From a checkpoint of a small transformer trained on Wikipedia.
Size: 10 layers, width 320, 5 heads of 64, MLP 1280 squared ReLU, vocabulary 16384, 22.8M parameters.
Architecture: RMSNorm before each block, untied embeddings, capped logits.
Each number is 500 + 25 x the weight over its row's rms, rounded and kept within 0 to 999. Layers, rows and columns count from 0. Numbers have three digits each. The size before them is the row's rms in percent of the matrix's.

# down: layer 4 MLP down (transposed), 1280x320, rms 0.0907, rows 68-149, columns 160-239
# up: layer 4 MLP up, 1280x320, rms 0.0989, rows 69-149, columns 160-239
down68 161:519493483518501530522542472475483512539484538490524466524484520526459513502468474506532454489485495494563518479496530461474464542488480511527509508512542520525515494506495520542521501471498547469476504518533495493501470496502502488451531502
up69 030:532515525496524511497479533491499483501515485477485529513471544454466545512470498516488478468518497500529530474471533497473526507494520506461491510510516489524476480480509520513531500481530495485488506462528478490479507519529458505515511522
down69 029:528485429516499488487504486496527509497498531466521501475474537478498514531497521531469502499485501490495505507489484443503474530511490538512461518521480474534458485532476517470521494522550527465489479537484496529475524524482495481500462504
up70 042:481487482516462510508507524510503497508530525515533513485482508498547512518494469489547479485487531480503492518517486464488481533538509511508445513506466528510469487510501510467510508479484533502517476470525484479482438532526498496522486486
down70 046:503469471514494494472524485499489535493491495512511497489496453460473513500525526527530487489498492533509514491519558462513469493522508533536481494492482499499509473522476523520498476488496459479568487539496475484476480491493520484511484483
up71 152:471537477484470516496445478467454472499507501509503520493511503475482491483501487538495487496507516501499521498527532494485561518480487529517483508490470480475471480488498542465497523459481500487508509499517530484454476506466484498513520538
down71 156:488491473489530533500517473524518488451502507544504491511515491450502493512463481514486483509505511499518492526518502523487518497486510480607505460500527454533512509502506489501491483480462513483511529499529455512494502509514528484471492508
up72 027:494510503525508455494506526493466494515495522475507506492527476522512519506484504521502522435501502486520493489505510505466476533453527442479531481495453504503484471523421522505525511483521469521460466468517518490490466471502459479506521482
down72 022:474451545491525500488495496556490521514514490469506493474517524501478525475525515504574530499507511527518496502566504522516487527515520507507479498451462521511550502505529492492490500523481484506503545546530490483493494469509474506492499483
up73 026:482515515520511504465476515479525497501511535514469505507510516534534509483511522471546465504495497490504533525537549523486503481419527432512516507498491493499544488504538483492491545502534506533499487476514468524509520484524538433538516552
down73 012:489485500486523518514510487561547490517486514463528497497516516511519522502459479516511526486477473459503528485530535505482497529492506537458496475502525470510492494524495527446536523505485474462505512521515465510524497534506469508468485489
up74 162:498466498520456496509538512476521484515495469477472528498489528520538451526543506552493517499516543513476533508481510484493551487437526505496493520500473502510513460487491464497509467485496539484484506472523507532513561546467540466476537538
down74 164:516484501492539491539482479512483501491505478535518481517504487523499460507517534478488493463494499524495510482491526550490482531484492515485461509533527465490460478503519472497461467517495502483542517544535476463539523486505487489481469459
up75 023:472509488518523485470518471499488447503459545493460495513525484493519486498487468495513471493531477470502482462455528514491505519502481525510520483510457507493461501530495501527552490476507460518489510460523514530494452524494461452503571526
down75 011:482493505528555493511503512510483532522499521499477486535509491490522488466510486500591503502541482496505522491504522513482482506464519492514484484509446524494535485494473506498525499510483492526554542518547505501492477532520503521520492499
up76 165:532486477523541482470506469552504513505488516457528532491521496473537497533458505520459488515518487493528483506478454549515531534483496565486496541493457518534510501495529513507520467512487531523538499484485548487522505491504478504518512503
down76 171:516502478516495460479499486548477517500465527520503504470488508472486508524465490473544516486493489495462473526483509474459482489493502526499517460551481496483491489516486498516526521521513495554495536520513492501482463501505504494528456527
up77 025:473499514493485496481491537519509489532491496506495477487469472466487469515488507492538497519483469530489501530510499487508496547525497526505465493476486484480490495446526471511506539491538486498478495414490481518491479470540522511480539461
down77 019:475507492507461507545489504475493497481493488517475500510525506479490533532509485514537515499433418468505514487546547491477524561513453506476526460490503518492489487501514474477550526513493491520517483533547527520457481490548485529500453492
up78 033:507513468453515497503501518490500473491511452474547485488453461535499496516512527486486531514494496470503514470461501482537508519474523520429520490465510483501474492488502513491496512490501528537546513493506508509500503550471503479471511522
down78 034:510471491498501534502553539497498502503490514513436483539516479494491432502517511510529460477487471478462487524508508491483492520515526518467539504503524480504510489496460436524503507505495484492468519496541502480484489448516492473524520509
up79 169:498533545498520502493538477501537503512517498519494495492529476537465461479486505456525488471526505484489457499481500482480497562488521482453469480514485522500451486494508521529556519497509475504506516471487539505509551518498475507457543497
down79 174:508500502489500546463539495486495544513515476525461487476543486477463492505459517481527514541505500480489508475510508498494482526502482490491482472520511510500478470493518515511541521511461466470467490511487490431471499503497486524485499519
up80 022:540512524518553463473526493515457498508496551459491496473448478488530499534503508524501506487492489532508483513474478484527509497516513518518504502493482567486497531481503492550496489494487505519491455462455467505529481530509488495465477465
down80 014:476474502481555509494514511499547520492482496486473490500477477504514508513467498486513506501449477459507521512513553468495488513512493497501502495500489400480519442530493507509521490499495478499497491509523480564490490482528482493498516499
up81 023:489489549509518540530508488454498512493493509520425475544511508501494492488492479489502501500502535500513488488514494500476515484497536493479508519476484519503410533473494469497511548449516493514452502486485528487511505519551503487491535501
down81 012:485492487496535556513535496502516512511483506458472512511462482501513501487473495503521494506447503454517548518523547464512530543492462518516517484496516448499496476517518489523511503505532506507552481526528502555446484447519456499490487512
up82 170:492491526498484514477452488508485521528500522479450496481507558491485487500481512533501517509483515544445534518476483476511547513515502491478481498523489523524469505506483479471497501519540528466530504480525478495502519498486539519543484492
down82 166:475491522481473523475525438499524491486473478459463462519507539490470493490453475525460516498512526517482539543511487459496486463492489479471477480500509449496506518510465503475531537480499490504501502482517500479477545495494477485464475476
up83 176:497486485508505508458460479524497504516529497486540500475458501527483518476517465505476492469513487485504534491527535529483510508460501488494522492497518459528474483516523523505540533478466541501473529504525513524518484549472501499477498519
down83 180:486520520503511485507532520479536516481444519461461506513523547486518504546552467543514486514461509515494477505510493512487500509509508522491493443425514504515456475481508488512538463500482499486489457513497487456496508483514486475503450467
up84 024:474537496510485457481513497481476532457504498491490448461485505469466520489542490507496506486503478534514465478498516522497476505541518508489504538486490492500520436507506498490472538505502527524486489419514513500512544500512462558511514489
down84 009:483491470493514477483509515523560470486476524490542503495514474503508519501473492497517517535513472516513532487492532471502535528472497511494525441495484477472507450535484541502521509504490471517517477544543488573492482499515470473498488484
up85 030:514534532476514540447518512496488496527552505468488534486494532490532517524486473508434512506517503479501494493499493507514492527513512506488480496489474530513544479501504489491502529451516486518527485484556496525486500516522504497479503465
down85 028:455443490513510492535522429499515474495490474477498508482525538526505487518474523482513528500474525447526518489483518503468478525498513509491485524496514471533545438457478517483545530519532477499507518517513474499501480457472480538538471510
up86 152:529507478558533496524508465522528488508474512481524536497490554494493497504498508473515497528496490522514516466509473483526493531506475486529535487462536503456493453465495474488536535533500497513506518500474501502513539513509513469509495487
down86 158:509482496500509538511502469486498524497486527483515478492500487477463532489486518533467489485511477519516496539508506485483497482512462493473513493514483513466478519491447485496518517535502532498467509504551509493497486480493489474461513479
up87 171:541476496504486529505537463451497510509528481507515470493526524513508481524494560510455497543514530536472500551528498523451524501496552508516501453510545484511470544529533508485493523499506534561481466532536505461524520502496501535492491497
down87 174:486490515473506510497534502507512478510504490511469505480479530482501507495507513457507494446448534498537495456520514487491505489451487493499503501459493439485541461468516504549505516538467489505478474535545557493520503472470508523471530476
up88 035:537558504501522473457533515484488490488512486510522531487509514497492483504499507484468511457452493506505477497531493500521542501553495452495452520484485471473462478497472513463537506517492498470535478466491512488530490531489450509464526512
down88 041:537512517522480519518550535513505489473504483474503506490497504514556470495486492505483504523532490470511511518458473509493500525496496498473474444531457478528533530576513509497479488485476476481486496480506515524526480514492480492503527484
up89 030:540543497492467458460510507547470531433534477510530526506506506485507538483473474494467486484517501478541532542489505487488510528521476538512482530494450495490498496471485568518503491500492499516504462467500517516513516514568487518490490451
down89 026:506489451505505504508480529501476485508502495498481496510511517506553539503507472468508491519497469479503498462491542477509492483508514494471488480489491488512524528495519464514518514509481520502516544517510495559490530553513514501478465503
up90 177:538474508449493519543493471508486508558487540488538481559516517527483495480508502520498523522517470476563500535499516491480485524486475477524480530501507536552475517479485521498502486545504499502529526436507500495481489483490488466505477497
down90 174:503452523508475474468572504515492542509473505472500458491502483547508503522532497515504502513528460490491492488513535555484528516502516506531487420513503496481493524438494498512482502465517515473490500513477485514521519514494473522520489525
up91 183:530514477501507516540520530500513497542506476501500504526510512506467462478490510477500508528517515470477477498511503520501474500522532465510525517474490492534509477533497543506473490493486512496496512459480474544495535523492471551492529492
down91 185:525526489457501513504522540462541514474514481462497516498493467480476512519506515481498478496487462501491519483452519480502485507483496510543479497518424494499532462522514505520475474550484479487530522469540499498504473482434503499546496480
up92 034:495558460515539471508501496497495507511485507505547476477483478482494531497500517463481510495512494458510516495439458493471473496466508509470504471489501509501478492500519503476487524495537488467498531464517509534487512518474483513496521473
down92 037:504462502476514495494521528474513495512502478501486565503502521521468517471508500479517502515527503500514526483486567421542539510487501467454512496525528453503493481528506509503525500480474534522497479504503485533533493538522525496507497502
up93 156:485519492502500499500459483492520515449488527512518480526465498501509489438525451517511498451520468512488530537497487523521500537512501501530492533502507523512469533491528473489525483519487495537490497466508501528476462508479503485460516506
down93 149:491472537479507518476518519500527478527499495476451454476511536532502470533497544501523481523495544520499473506491515497489520550526518515477485486458540511470510462521501495511522474517492526479453479519506514481531477471506512548518489462
up94 025:451505465518527500481546519484487487504532508503487519506542503494532504503499530522492531531498500447485485448493526524450507479581515490515457499543490507531482517495521506475530489462517489482493479468454502490455549523511519487499514510
down94 025:455529476473496488496485466489462512519500486512525510472500489459452510528523511495461525451431546513477496508525507475537529524507509478441503489518492471449502502531519525510506466538479515468533476512531522537530493482483539475467465489
up95 152:469553524460462541527496492514573478510518512488490450490528483496523482483511533541475506498524548528516535485491480525497490506495517541471502533474464509517502524492472477534475505510482486473480479461517495479455500497500530460473502482
down95 154:495497490510498517513512504527490506541538514494482480516511512547511512508501517525493506484479514490479499464510519490503485528462479544514498480476492506507491483484524521510479493502470471442521518482513490507491541470547508525510442472
up96 177:516489489510472507518483461497478488495521519545506486501500473485488514495489504463491496472506501487536488545503540518495538472511520528502483496489461473465496505532508515540475555498529528515469497468518503512519481485513474497492504478
down96 170:520473531543509503496473517512500480526473510508502495468529516522518518489492478499495484447533528501476498481526514534488463494538459495494506570481508508499502520518498479509510500483436532471523506503514563477534508518486489497454480523
up97 024:492529505522484513511498514501466487518499496478515480570489520508546478521491519485521512471514512473512507522502483495478495537526530478462473458505499487461502484497501491519490489517521513497475489452479467470514529474460457473490502492
down97 012:540497500492509495478521500495535490491490515570498528426498499473474521467515484519497491498453507484487495489467480510493476517495485506435492520497502486478529521474503495503496477500483496487505509564514480501492483440506497502478488525
up98 026:490565480556501445481473493488477485511501471507463476492487516509470485509544492481522526509533487542460460461494505522498513470517525469515522487478479504494479513487520532451500533511474501496468485437499473495515512506471513523477534486
down98 007:526476494493528474481543547511529474464467523473483513471542499484492537489476449499553517514479479478528525487512517486452507529480486522461500495489488483463526493510492505469524517486474479514525472496540532530476476480531485532490480474
up99 153:491512471543507522499463499502469500459483514506516454480506481521489463513552491509516496467533477530502500520490534513433539512505463455523486518498492531519461534526517528486483529486494514476506522446472515571540485505481440500519484504
down99 150:461490484506498513492505533484536511486478499523483513489544484480461475490486494509492552446550511471507520465532558479536494530487473454524504464476501493456527443495477530485512518488477487512507487489505495504491505529488534517509506484
up100 155:472499491505494509445450517500502476485527471509510493509503547465481517488511469491513499505488507475544500506465476455515495479523477489506501503512518533488496502478503492469523498512494489490499510507536525448521564537521510522511506521
down100 163:480499491479490549486513503481460484477498492522496504517484495515495480509494466460503514499446487491534522490533529504459495456481512468537483466478443498482501468448468476488470530515532512549488494498538503450438509501492493522500518499
up101 024:466490528467484490496439536524489521490480518480516504503464525490507491509494460498503502537527498479504549523501479471520497482514502445541512522506478485543567506514508516506482482555463498482504463470513499510516479501451500505507510536
down101 010:502477517495538445494510514483535491499477472469488471481534486516517516511494465502527539481529522444542516473516509537491547552484506540542489497497504525510485508512493523458508535491435459531507428505504520523510479459485469507504485468
up102 022:479514519489486487539544488509498511495507506432516500499533491486463508556487487545459489481538511502492495532481477504514517506506549507539513476466496498533519475491507494495557482485489509500482509451521509528513526532485497516481509501
down102 010:538488499473491490489524523501493495500512536491489522487504477497480526435495498494474531509467476475518495454516471491476511540504469517450509539475545522475516506501504516504499519491479494488519484532522546508450451464536498487488511506
up103 159:529507507501501482502513520466485501485530453503526483508528538496521501516502471536492484499502526539467515489511507482505519497525525493497488504482481495495521498502465567541465511497496486520481459493518519461529453527506442507515464509
down103 159:522498443471486532463504449532472491499516577544495494509491455502475525475477535532496499498512480505521507502526514521508511525474510511519505531536490496520464489507468503515494466461485511474515524486490476465477497496567516533467458494
up104 035:517516476501525449512480508489461479511523493499493449527505482492519482451485504492490470505519485483525510525469486509508537498501497483496479506502503457489446494520513497466483494540538511545520478466460506545512439538497473460513498466
down104 045:513523524473473485505536518473474486543500463499495522557539528466473474501487507473553508505499477483472531468502505531461494524496526516526497523515507527499461531501479491521487532500500504501497442502493445479508488553494493491515548521
up105 026:496547508490509469485472518502533472511524476500469507523474513492534527532525475474495523487470501510483512513484479504535487491473521492519461515516516529487526490464469464472490508499496520481505492485526522493491584540504515473461491508
down105 018:479488487491480545477506494498507463479528482517471493477545488460509509519470493508495435492421505492487527515517528483500492449536492515458494487510533501490498514510498500489491494526509505497507497530510500516457533508507444496552492467
up106 022:504511480558484536534477505491473485522541500545433475484495512508472524478504491501474510477530464495434506533489495471531506522468511521505504509525525486545506476507498487469470519521533505454483500420507525478513487481508512529514501492
down106 010:467511509486522463508507502480504496526436499494541504500516511507502507511498462514513525488424486479512521492580445504501515540491485508517482514459469511474495514514504470439530492491514457503481409509549502521474492486508472527500529494
up107 030:484509482524486485493500527490477495488467512487520499481503517503541491517529463468514523501511477502504542514431546514475489515506499535495540484508506470515465495505487510505503510523530480493520497511537528518505513505508463493453484483
down107 025:487461526531519504498503521547488525517508492501518481517520506484511493461510499502540538495556470512535525488532505509488457466497480452517482510516479514491521512490472516453526500506492528474489517557542516488494493525523476533496510507
up108 023:540553486543513461487492491511508489490481528499459514474529507500505480477500496515545515515494514497469446502541504482517544497546530540505513542517475522522499492497471477510500511490486521515482447436508493529487512507454482464517520506
down108 018:496459511477542535500493505500500494505458492511463542509473525503532508514477496462546465488489473506528525528501553468486555503477491491512504468490492533505501497486502520529476478478531520521524519531496537468522453513504499488551491491
up109 187:503533495532459509466495478483519505513534518500461525434491470476512489477526531539481491503500511516543509514492465471492493502469513496478508556504507496485536484486496513529494467476530481506492520476521511530493476494522457481519475492
down109 184:483460493533490509508501507481504547523492454503514511414495503458503501510482501474465500521529498513486520485492440513538533465517474517476493497526498505447503492530510498493493500494467556529488525556480487514470479473555493484548509496
up110 023:517492534494499486466539516511489493477575515524527523492535501513517511530546463517490518520522478496510549519498551511459511531491495491514494499518513506479484517509515558469497497468501538466505471457530465471488486517490463490517500527
down110 024:487474463505525479491500521477532472474488506479451581492513519504512493508471488528507460483499510483510496445531522470507491530491461468496551498475494465503493464574523472471498505528508499492479467502544497525458484469483501494506464518
up111 026:506489516503534514513474530473506527477531491469487500486468486517496506501509504482494515504481481514537502495481511472486537506518517517501434504503478501523461488479507537483499540529536514499481534458483495543493497524488462503530488505
down111 024:509496509485490510480510520467488561440500494502472523394470490501534523508506487473514514509469507517486487528513517509479475496481511523465470517551444473491503524473521475464529568468517510478543521499514515540513486507510499509532491574
up112 037:521497517498505475480475541522491468549503488488508489474508496528490515521496482523490527503469537461529519467469520511470519522481489492484501480465502517527492520519472482520521554493480518499515518485492476520506492510499488497492596434
down112 034:461521520494492500505488466487483491501504499476455521502507469513520541546466518469481508517444552489476477520460481469512503526484506512444524480534463478526487505493479523464482509486508487517511481502495485505480484491515511543487472469
up113 151:499483536523535464485516492535490534494525514503487503487508487505540546486519532519489502497496513506472514513487453477484514467495516503485534494474495482549537516501548515486525477488498495513537513439512471508503507490447514536511505554
down113 150:487487491509511510526510518516466527487537525494494536512520437495532534499489508443524565535520521501556547520472498526556493511451504513469516517530499534524542536495426519477483520512471525519513490535534481518469507495503502489501462492
up114 039:504556475503505496499467531512487476453518528467508481515517521469498532529493464499503490478519487500487544474539531528469482544529516486498484510521477490532476482470462502539533524542481492488527524464526469509491495553500525525528506485
down114 045:481504490512512516505515482566485517517462527482543533507473496477517502465542525515515469547488521486501476459510496467505494514501511498523498507486447518489488483470489538501495484478539517530529487517509503486461502489498494519480520483
up115 025:495581453472473464536480538489503514484518465506551555526520479499491481519526552496463524494558490494451473483464520500471494532499498478499469499480507522494454511516508491525499503473506497513440482420496493509505509528518485508491500511
down115 020:477450465467510513489487497462506490510465525488472550521517505529514508459493508483490469528478490472503505478524475468490496577441487464466495483531535438473549471517556500503499497503500479473551491485492511484502487482518530499477503514
up116 026:528522499495513524508504518533478491500517486486533491508491525487485472497488495470535478512535490482488496499519532521485496490501528503491511518468474509497438446483526554504470539479567474523484463473522491502495497515522496492494487543
down116 030:467495484524492472530487543529518532431474474467531520541498478506548540509503503501496497516485524479536551481492490521513535521454481485468495520529484521543494530489467479492512518549522499494509476550532550576490507481469487487539562517
up117 139:490541522516542475492507520483494550491510494479480504485513529562505523506505524485501525523534467501526454509502521514478459508509529488525539496468481487485440472499527549526475549485516470538451477507474480530513515490515503529458500509
down117 140:515487488458497516491480468498497459475529516512480523506517484499503467478501489504475506477476521511462494527513512505492470486525528480489480499517504510498523527496537463497523514516435543454557534472482432445475523505488501480486497479
up118 154:487499515483496498526550458530480476534513512519486470502479517530510494490506522525514501501511460510483466482484529499516531494530528506501513531455511476482480453465507492492479513526500521524462481492550534495479455539452514500493535483
down118 157:577473474518477500492491536483477525525467471544489483576490489550508507521510506515469484522481495523523519499475482512502502527513491495487483475505486494508542504518537479531496483504504479499522464511493491515516499506529549417521529523
up119 177:491567532527510463518460502508475498458519485511512523514504525492515453500506497523524519454523478467501503515474486538490455508461450527507481500456528506492512493460498475532458513472492489544477531477470511501527523526558498504487495460
down119 190:496475446436513518502484514488522496526517521474460517534489496529484483486502475502519503471532517476495506502474556462484529507474457475487518476528536445445485516512490472486519490487481518519491493545510507495517517487494496480517514519
up120 022:529517505483483478479496534488534470495502514483508473469501491502493471506505481479512514502526481504536459497512538525524483494486497488477507457500501521480495508525515539511508541510572512517494501485507526494518472505491464472455497505
down120 008:497452469494496478478512504519526484501482517486546526495522490516523520501482487484530507542468473496535543495503539447496510526487485503456506482514531410484509438520471520526516523491465487510521499522541492537455509509454491477485459485
up121 032:496503420516536493497515514504495513506482501487517477444507502519502484535528457503497498486485473462523486519470546516478481507492504476516463508503487505488479455481503529501479512480508520511519514482509502521520495538495464493452498486
down121 035:469455511536523499529503502502522501487467509473483505455487510524511531484539478505561512492460511540549510526514522542519466539505500487505508504473492484523523495532518475475514507509507525501526518525521528499477492452524513496495488537
up122 046:516531484481486465481486481496511478459484519510521525521502503465489505532486496536480540464473482458481504511503529539474500499521501490486489529487491474544481496493465482457530514452545505512543489420477527517472449508483470496451535510
down122 057:462493526515523502495515540524486462503535512501489454494482485472488470519495500491500503483491522499465516523496515513485480468480499450510475492510480507473492503477517489507506508487463504486515487513499517483454466495522467538549494533
up123 023:495500502520520433516480552462485509497527492495529497513524489515524490499512492480511509471492459528518535512463500540497490482465473465542508481472528504491470503499490486508466499476519518550476460464566465508492536570509484520509459510
down123 007:473479492486527478471528520516514489458444533472479539456516487503499544510466509481533516504474469465510511441531511483458506504465474517465493507498447487456519478503500537456528500484471473486511463496524508545473478477516482478476486502
up124 186:472508475528502454512506510512513507500520489472546495487532494490482483516541472549510538517492484522488503465497455528511517493533501492519529480501536529528499522509521484467497479466525511524497516489543529510510515543532509503492481512
down124 180:535502505532475510493558523549532478465542496484523503470505513512520488483471479476517458521482523550482501483417483501505498533487472554529485500497525517473518515517533483495504492519499500538473489530488490520471513503492508515504468520
up125 027:526540518496450468497523509524469497491477498512514510515452510515489462474518469515508498463490495484475491541505482492500527508497550508507485545519508476501513513481505467492504502502536507499532486460538529447509477489503525519517536497
down125 030:485487475482490464494455489544491531465470528511513507512497533475507558496475479492502507495481495467488492481507473457492493515505473530500498459551526478508482483513527469519505489535510526494504487525505507506502528514504437486501488510
up126 171:473554497518503468548492489466506498519493507537492512452479483502494480530490545520474533501484494473486502506494464501500517521493536463516519519539488477507506483463487455523530509476441530476520534501528537492531490534490480475516482473
down126 175:475515518472530483505475527539500489527475482480464528452470489504506542529511483480537459506512508496477508482524468486484490483465483463506508558503547467515442482471529448506510523536462529477479497520477547535508486498523519511482536492
up127 038:484514472519493494506490492505440478533432476452515481540491512503500516532535505558515507487516480520513509487489452466493521529493500491532484495526507508507501485495485478468508525516463487464530431472499499490487512548459477471498505516
down127 038:461475498493508531536497486510497494561508541483476500486491491491515497476504496525508486518526517513481487494463490504504524494503526515505492513535558557542517466520478498539531479524480506479499529476491492456542496484497487495523537545
up128 021:526517520523521460502525526500477509494466503507467476516491476467527483486491514496496580525476499493469537557521522502487471497486503512533495559499479512512488518473483460501511514484495491524509495525528476509517467479508471473464494447
down128 008:500464490539520469490527525515499499475512522488485511474517469511529530453493460477543544531552482504511505487504503487474502534478488517467518496501486521471528498503488507459514530492468499496521511508491504512491450529523489497508476496
up129 040:501504469494529518504522509510511473543479513523474489496479495486512480529511498501527507519461500552478509496482481492486491493446521448487457515527509496509490484464496475500472517477499480485485527467468505521515512506473465499462474514
down129 045:510487484485530479526446511507522505509524495537501490522542490524472539522506476501500465557477487510511523474494545505491536498450528454492504493509493538499493492486493467467484463535436508508506486539520493499483509500509488498524478492
up130 164:490513520485502472462506509528499456504480478496515469498513534493497487492479466507528496530539458507493506508487464536496495491517531477458552517434484510539532497458501475504500497479482492521466517508495476503472513544485498486500467555
down130 170:477467545496521469467558547520506456535538527480471556493498505546484477495494484549551519515533483512546550509508529537481463479510488485476529545483470529507516512484517484488492502505490448514478514531552484535477533513501504505522468489
up131 172:483531480510517474502448501466529501502500495528511483489518511537538466465537532508509489538494490476471499467510527483486510527468551496493497515516495475535540525507470460491506431500472516479487496481482538485471473518453516536478489516
down131 170:500478507555548479499483428513453495507482505523465511477480503489473496519509457483476501517519517507468487481482495524478465505482427447508500510563559500473507472516497439518484489497515526486484489484488463544506462496470479522470503504
up132 027:499498477483511519458527490487482523508531499459531511494491515498506548514472485505505520493500449517532530481498497467536487514500471517478473520490498505484462511449487516485505552446491500509505506469522513514476483535510480466444494505
down132 025:520493532540487503527498513500450534478494515482491446516512511493509482502502494521488481468515546487519522465484530549503499466490495525461494488502499483515516504474509501495518498515495521501510517499530485529519526495545521533489493500
up133 030:527508518487510477476475520491478478499546468467567495495531513532552513478467482490500524462524505489534492470471532498484503514495484512479503493477460518522459504499482535496455523476452483544511527457486489539524498553488486471468494483
down133 022:495475467473465515463490548488510518529488513506527513507470513532475513486492491515508528522479506509528490512539459457484502507515520511491490480496499492529484457515483476516503548503517501461479485471463462519453491551493505458445447535
up134 024:488499525487519516492511545512533530484536491496504504531515486484471472526516485465493519494518514514455491526496543518499488516517454480490474505504481537537523501441522539537532493488498519485502525404511476491526481524523539501522524474
down134 007:484498496514519449501497509512512492501462526511493515487521507496506530508500464490563526545482471487512532463538493479473528568480461510471512473426454509474515508521485501455537510494482484504492467498526503528448447502502471492487482505
up135 164:507538500497501462513486521489500486529462489492517540530465523521529499460500507509553531516519504513494511474512528500453501511452467477520487455509504447481471498550495534488543510528447465507481462468509527503507501508492534519481543505
down135 166:511470518424537484508488530519500460550486524529533465524508520502504479476485497525499480504500503489519535475553481494495491510483538479448495530540538492487515489497539500489483486498524500505477491478517464483493487476501537520504486503
up136 173:503483484481512454467490528500499528533517495499492511485464508516484492534511504473444487465522488531451474511478563490526490483516535458480524509511554479492502505472481495475513494507496472455526459480511502486496492513500514524513501523
down136 171:480488491511460523515519515455519506490527506489517494490509502475520483517494540479527497529463528520482514484510508487475486502483513537554512463505508518511469554501529451453539502532527495503466494476478528517509490472503517505492553497
up137 145:516534494537498446492484559492505518514527484528537502510483507477547511496525519552495486534535535531525513553473495453523508480518522499517536477522505505470497508450477526517472510504469505461458523531508496484524504464456525460508477511
down137 149:460481496486503483489506540470509520455465489481494494513500506513515518523501482512484557510519461515521506510505512472501532509527485535411487482489491489452479489510496492478491481487467499524494496536487506530505469491484496481493505446
up138 024:479503524487504502489485508487500491513480486527524524512492518504452478517488464455540535512531511481502524519465503505489515520502502439514510479522453531496490443513493500487516517516487503470502477448518510520571485509500496497504531480
down138 006:478483496488516473448523530508482484479474516500511523462484492512504531529463473474522513518486453462527511468535518472467489512490513521540520522491504504502514492512473510523517517469467489536516488460514469531463495590511502485475478505
up139 153:472505518488513531535463509513506531490496518498505494477488490500491491477487469495504483529486485502481501516494437532477471493525517497478487558544492481527527510499493471518478471470544461555484474500523508496480495496516511474502527469
down139 145:508490488558465544552527493517518475486479487490510501479476470478488517460472446486503491517483524499493518490470440466476498533436493492487521503491530517520546521512516529530511524500495498498488494487563486489481490500489475491506459464
up140 147:470524482497526457528502494498510506502470503504539493476521450530495466506473523506458499476503488485501459498497507524527518453553542477492467523519497518517477534509443561534491500591513464474509478467482457498529470492497496541519531537
down140 140:509481522520514492512549493497520474468493519472511502505490462503489523545505509520510487491534535466489480541460541462531476467449425483482503498516528543493506511482478492500536539499488534534511529484489510533495497491496489518488463507
up141 025:510509471495519536509481518504480517545486482510556471502479544528495486516509491472499526516488515518506497552515531513499484486502499466508470539450468493521452504493520507501519517481475560536506491475530509544499498482508525478481560469
down141 023:496466537501516540542497486471522477492498452494462531509510515495486491503479471475513489426469490492478502508522550482465481464541463452489462523509513490475442488538524524446489518526502470487501483506479504499494474471498496511517476517
up142 026:519528520504519451500462518525512526503515516487467497498540477502519497509455496505505481489494495511467502488458518521482528481483487476513516543434473495524447482508488505520511530493504483461507518449517512526486524495507493508483516490
down142 019:490481530502535505497482493468546505490466495488424512508493507477482519522525489512524501528470506516528504457516531464503538538539495511562492532494465507523525516533507510480490509517488527471543518520524522566461481467492489515505489498
up143 025:543505501503475512487509519478530469483528498492534494495480492519485511470535501489536515506525503499495490486491517497470518507536524494503500495487530484524500495510514517505523500456509524519521477515515493541471494542507492490433526504
down143 012:468481503516513539489523517517512517479506515512481519480503479481499501493503470506580516502500462517524521471497512473496509512484483523540472491498474494500519470524484497500519490499484502470517527555515507505465475509522477505494496493
up144 168:520519505521520518503508544508473509481486546485510488510578519494524513532519499489528517488526549496497504514494525475507503466496492516520489503493495453525486495487513533506515527480497479497512522541516534479553504485485529487518543481
down144 178:524493493534477510514476515456487447485537497485531493518457490486490512476461492472450505473488484487494487487507506486526490492502493528465512497521524501494505509514491469481503498509504481517491539494498513539497490486506527550482514502
up145 157:475487499529493475477520513509526470481538497476484475517483515503492496487465532432470516467507484520521465473520492488474545508477499475512548476466506477532545511521514442531502552519552458486515482456488527515508543489490488482516499536
down145 156:492502502513522487500500537509499472525446525510497550474495507489553497517500465514494461505537512561485536511475504508483476497451431505501546487503493477495481505516486536490548458501536528525488503509524552511477485511476497540519482489
up146 033:556525501456512500502503486497498462525480500506537483466543497531483473497484492470500495494509495499469534528474534491498508506466509511494508498472478521529445502479501492498528515489508533527494427417506492496501492529493481464500517524
down146 032:501480493508498536445483513483485532500522512534513544528502494503490492463467514454505492492533483498480483483506488489524465502519488484459506508479501483493465460516501554499545467514519508512459457488486498497494504515474465492490532495
up147 026:469487518491499503492535524522500452469486520521538534489485476498577531477475504525502527520514517514494490549496511474504526500463531553494468475483492473473484517495518526493512509490487502569492536427506512505495488570501467484470462501
down147 028:455534515495569511471472502527473509518496534504477489494508486509512512525449517496496501545491489520487473511511519519532507534492518536480518501459501480521503524463501494481496497505530537506501483531470480498492500490498519533484507497
up148 024:529507473505506499509471495483470497493511501511455497533537490479531466479470493466453461503494480483537506483510492528489505491523478478514525502428480499479472502493470493485483527462518465499498467436508508497489507541490495488516543482
down148 015:442438509495476496511491464578491481488478519535493509475503514505487498516500493513567476475463512502498525512559517490490488492527483476489496465514487468513486452519540510476502494503507445521536506537506505467486506450496507535518445515
up149 026:559523520519502506523520508525469479510502450503504496495474526511503521474485500479501527463504511505527496533503499478496503494495507507512399458465473475483470515502455483472488500516497482554482536413496511486498459527498482511498476490
down149 026:493497503500484505503451476575468498503490510460509482491517501491506501500526520551491489449487509480509508507510503509502503480509488476473467484493511491509455494495530521488485506520511479501505494534495497496524519500484524519461445519